Part of a small language model's weights.
Size: width 128, MLP 512 squared ReLU.
Architecture: rotary positions, no biases in attention or MLP, normalized queries and keys, some layers without attention, local attention windows, gated attention, capped logits.
Training: a variant of Muon for these matrices, 8448 steps.
Each number is 50 + 12 x the weight over its row's rms, rounded and kept within 0 to 99. Layers, rows and columns count from 0. The size before them is the row's rms in percent of the matrix's.

# layer 4 MLP down, 128x512, rms 0.0357, rows 109-127, columns 128-255
099:65 55 51 32 42 57 66 30 57 42 67 40 58 48 61 39 65 60 61 50 73 70 50 33 33 48 50 65 76 69 37 54 57 72 50 33 65 72 55 54 35 63 46 59 62 45 32 46 38 35 51 21 41 51 50 47 47 49 15 64 30 46 35 41 54 40 70 40 52 51 59 36 55 37 36 38 29 73 49 45 69 26 34 38 36 48 53 51 42 50 48 61 45 57 49 55 43 51 42 69 52 23 45 62 59 45 51 62 57 54 53 84 33 52 55 54 42 70 65 58 42 18 60 48 57 52 54 44
103:45 49 68 52 44 26 53 30 60 33 52 45 62 50 43 46 72 51 42 56 45 44 46 55 70 35 75 52 62 37 50 46 55 45 49 47 91 44 41 46 62 50 59 26 50 73 25 54 42 46 67 58 53 71 39 41 59 59 38 38 54 44 58 60 49 52 37 53 52 44 63 46 66 72 28 55 61 43 54 56 80 47 40 38 39 12 34 45 35 38 62 47 56 48 29 31 45 66 46 59 59 46 26 38 60 74 44 62 64 34 55 54 55 52 38 54 46 60 53 73 41 47 58 51 62 61 34 24
098:30 68 40 55 59 55 43 53 45 65 37 39 51 55 64 69 48 34 44 73 46 58 40 50 48 59 36 46 67 65 47 30 58 51 68 45 37 41 50 51 67 29 53 46 43 41 54 30 57 46 50 54 53 25 56 46 44 20 64 61 60 54 37 42 56 24 41 58 54 46 31 31 65 66 51 56 48 56 68 33 67 44 59 53 46 43 69 41 45 77 43 49 51 62 45 52 61 43 40 63 85 41 38 48 50 49 61 73 32 40 47 61 63 48 55 68 48 50 67 38 59 54 36 43 75 30 39 57
100:65 45 48 61 38 57 48 52 37 37 41 43 55 57 41 59 36 46 59 67 54 35 50 46 38 49 42 52 42 61 51 58 39 50 58 55 55 48 49 66 46 38 34 67 36 44 46 43 43 81 52 32 66 34 36 39 50 49 49 45 40 70 39 41 30 65 45 46 63 26 48 74 52 55 44 55 62 71 53 62 51 50 56 40 58 72 55 40 66 50 59 38 39 59 45 38 77 60 61 34 70 48 34 53 51 23 68 40 41 26 63 74 50 55 57 48 37 60 35 45 38 60 57 41 77 38 69 53
091:46 37 47 52 53 66 51 36 51 66 56 39 49 52 42 38 53 61 50 53 41 53 49 39 60 38 22 56 37 46 31 46 62 35 23 50 68 44 56 46 50 39 46 51 39 42 32 74 70 50 31 53 45 67 44 46 68 78 60 54 29 54 76 59 33 59 54 45 54 43 55 53 21 48 59 60 60 59 48 55 56 47 34 70 41 45 55 50 50 25 52 47 73 73 60 55 35 37 60 51 68 55 60 49 58 44 46 36 51 64 43 47 52 30 49 28 38 67 52 29 62 56 52 70 59 31 47 46
090:65 59 59 46 49 56 49 35 40 53 56 51 66 61 42 50 65 62 72 50 40 55 42 34 42 27 55 57 75 79 71 64 27 36 58 48 70 77 60 26 53 79 31 49 50 67 58 54 53 40 42 46 45 47 45 51 51 48 33 49 59 66 48 61 49 63 49 22 45 50 60 41 57 38 36 54 48 28 55 48 57 33 50 36 34 45 50 48 59 34 47 40 44 46 59 60 52 30 55 64 46 33 61 40 35 57 45 43 27 70 53 42 65 64 19 42 49 45 46 49 34 56 57 21 63 40 49 71
098:62 62 44 51 39 43 35 48 64 53 24 63 43 48 31 41 44 54 39 57 45 49 63 49 56 34 58 60 50 39 43 62 55 51 48 31 10 55 64 49 57 37 64 59 48 51 71 42 43 52 49 52 43 44 51 65 58 45 41 50 52 44 53 44 51 64 45 52 37 58 52 63 74 52 42 50 51 44 72 47 46 58 41 41 46 58 46 60 43 80 56 59 47 76 56 49 76 40 60 54 44 51 64 43 76 34 48 47 52 51 68 33 53 70 47 43 32 38 61 47 60 52 49 47 72 38 32 37
096:47 58 34 46 36 30 37 43 39 49 57 55 45 20 39 54 67 37 52 65 60 55 58 55 59 25 32 60 43 43 51 23 49 53 59 55 60 57 63 58 63 45 42 64 44 52 38 63 36 48 62 47 41 56 50 69 73 55 54 50 54 43 53 50 71 35 54 34 48 76 58 54 34 38 44 67 72 38 64 64 47 49 46 61 57 56 61 33 44 45 45 68 61 49 62 51 40 67 49 55 38 60 56 68 43 12 52 47 42 47 48 56 25 65 37 57 44 58 52 47 41 33 32 44 52 72 54 49
104:55 58 71 70 53 57 45 46 16 51 31 54 51 33 72 33 49 62 50 39 42 39 57 28 57 49 40 61 67 32 49 49 52 58 64 41 44 59 46 60 41 69 50 54 53 49 59 50 54 58 43 67 54 41 59 47 49 58 40 55 39 45 51 58 54 54 59 34 48 58 29 40 61 51 28 74 37 54 58 42 43 52 44 41 51 57 32 58 41 47 64 54 58 57 54 48 59 55 54 81 40 42 58 35 38 39 51 45 33 42 45 62 37 52 50 46 69 60 59 63 54 36 56 48 34 67 54 43
100:47 75 51 65 56 50 47 45 59 43 42 43 43 55 48 55 27 60 52 43 55 70 47 50 43 59 52 73 69 69 53 41 63 52 47 58 33 50 44 65 59 57 53 45 59 43 35 55 47 33 46 45 46 63 37 48 43 43 74 54 68 37 40 29 41 30 50 77 41 48 48 32 34 47 48 44 50 79 48 59 52 48 38 55 57 45 40 55 47 23 56 42 49 51 56 49 48 44 35 48 41 70 43 77 55 49 42 39 18 36 37 62 30 47 54 61 75 53 47 65 62 75 50 39 34 39 51 36
104:60 73 44 36 58 54 64 29 47 27 62 46 63 33 52 66 56 52 62 59 45 57 45 50 68 42 51 38 49 66 43 45 38 64 43 44 63 51 43 52 62 34 30 53 27 63 58 68 33 46 47 60 72 30 42 54 59 45 54 69 59 52 53 34 36 38 48 68 30 68 62 29 81 42 44 58 42 49 51 48 58 26 44 52 65 48 73 48 59 52 58 55 44 68 38 42 45 37 57 29 38 42 40 72 46 61 35 63 51 58 43 50 58 63 52 58 31 38 48 49 63 69 56 55 64 38 45 18
099:63 35 52 35 41 59 41 62 38 39 56 27 51 58 45 64 39 64 65 44 45 57 38 57 61 34 52 37 64 50 42 52 50 58 38 54 64 55 15 65 24 36 60 48 66 66 66 47 28 38 56 47 54 46 29 56 55 35 45 64 45 41 66 55 45 73 43 54 37 65 84 53 72 34 57 38 47 47 51 46 71 57 48 45 58 55 70 34 53 43 46 70 40 66 40 58 56 50 77 55 45 43 50 68 49 53 57 34 61 59 41 55 34 50 37 57 36 47 41 49 60 52 44 73 60 48 49 45
105:41 37 66 57 44 41 37 44 32 46 43 40 56 29 59 48 34 40 46 63 40 46 51 61 58 36 41 35 33 35 65 64 48 37 54 46 65 41 51 31 67 64 53 68 35 41 35 52 51 54 36 40 45 60 60 50 48 49 55 47 44 40 32 66 83 38 59 53 52 33 65 68 33 43 22 49 45 46 82 58 64 49 65 58 58 33 58 38 20 54 74 75 52 47 48 44 54 50 48 53 58 42 42 70 72 63 52 70 51 61 42 35 34 79 51 54 25 43 59 32 44 39 41 76 46 66 61 53
099:28 49 52 50 39 41 41 44 52 63 50 20 59 49 46 38 31 33 51 55 53 35 41 63 39 48 64 48 61 38 43 47 28 31 42 37 56 42 26 50 58 37 46 50 58 78 52 28 58 43 31 51 45 47 59 28 52 58 54 35 66 50 61 42 33 45 39 64 51 71 49 61 71 47 58 47 56 55 48 63 51 51 46 65 56 24 69 75 39 56 59 23 48 51 57 58 35 55 39 46 62 47 48 46 62 78 50 51 39 49 49 31 42 51 48 63 28 46 55 54 55 59 50 51 70 30 60 56
092:39 39 45 35 81 53 46 43 64 43 45 20 54 49 47 52 52 46 39 42 67 65 32 49 57 32 26 47 56 66 92 45 53 58 45 52 30 75 77 62 49 60 49 67 43 59 46 37 51 23 46 45 28 37 38 41 74 75 54 49 48 48 50 38 41 52 36 55 57 53 63 46 57 38 45 68 68 41 50 43 74 54 58 63 55 66 57 62 30 68 57 50 60 43 47 58 41 66 23 71 52 52 61 50 41 29 66 48 35 55 53 68 50 41 45 35 68 55 65 40 33 34 54 12 50 70 60 55
104:44 28 61 35 55 58 55 57 33 48 50 59 27 51 44 62 49 60 49 37 17 46 50 50 76 39 50 48 46 37 45 52 43 36 34 48 52 62 63 63 36 39 47 55 64 44 63 51 40 72 67 57 90 47 41 57 44 52 60 60 62 50 38 58 55 55 63 58 66 49 35 40 57 62 38 47 38 52 68 49 30 48 29 44 54 51 48 47 43 46 43 62 67 41 36 56 66 57 44 68 57 45 72 54 62 57 46 50 34 53 40 59 50 33 45 57 23 51 45 41 38 29 55 45 40 40 57 54
097:47 44 60 49 38 64 55 37 75 55 52 45 64 29 58 57 53 60 65 45 61 41 50 57 32 33 61 50 75 84 69 47 56 61 48 64 61 33 70 55 46 56 32 64 68 60 61 49 36 35 58 74 51 48 48 45 47 61 48 48 71 34 52 57 65 45 53 40 52 61 77 48 57 43 45 37 48 37 59 30 43 75 46 37 41 54 52 37 77 47 30 58 55 55 47 67 78 64 69 35 58 65 58 79 68 22 71 47 68 65 66 35 40 38 31 63 46 50 34 54 64 60 54 58 43 54 53 35
094:68 41 40 50 29 59 53 55 73 41 39 57 63 48 58 61 41 68 69 27 60 75 36 57 47 45 65 48 44 58 61 53 52 50 26 56 37 27 76 62 33 52 67 49 29 49 67 41 50 67 76 45 36 73 49 76 51 54 48 67 63 65 36 38 36 46 37 45 47 65 58 60 56 51 60 48 49 44 49 61 45 40 37 62 55 61 64 66 54 60 62 56 47 61 50 42 54 42 60 56 63 74 38 65 54 62 38 19 65 38 45 33 59 40 47 49 44 54 51 47 50 47 47 53 62 41 80 57
094:38 61 45 46 45 38 64 57 45 36 67 59 35 50 41 86 50 31 33 41 17 66 37 55 73 30 50 40 34 52 44 73 55 50 46 64 61 61 30 49 43 43 51 49 51 36 53 30 36 56 43 54 29 39 47 45 54 56 57 67 52 41 46 33 80 46 36 72 48 58 58 55 50 44 53 50 69 62 38 52 57 43 41 45 60 55 40 53 31 36 46 52 47 37 55 44 60 49 69 30 52 62 45 44 40 56 51 66 36 47 40 58 41 44 41 45 53 57 44 61 46 60 64 63 37 51 63 72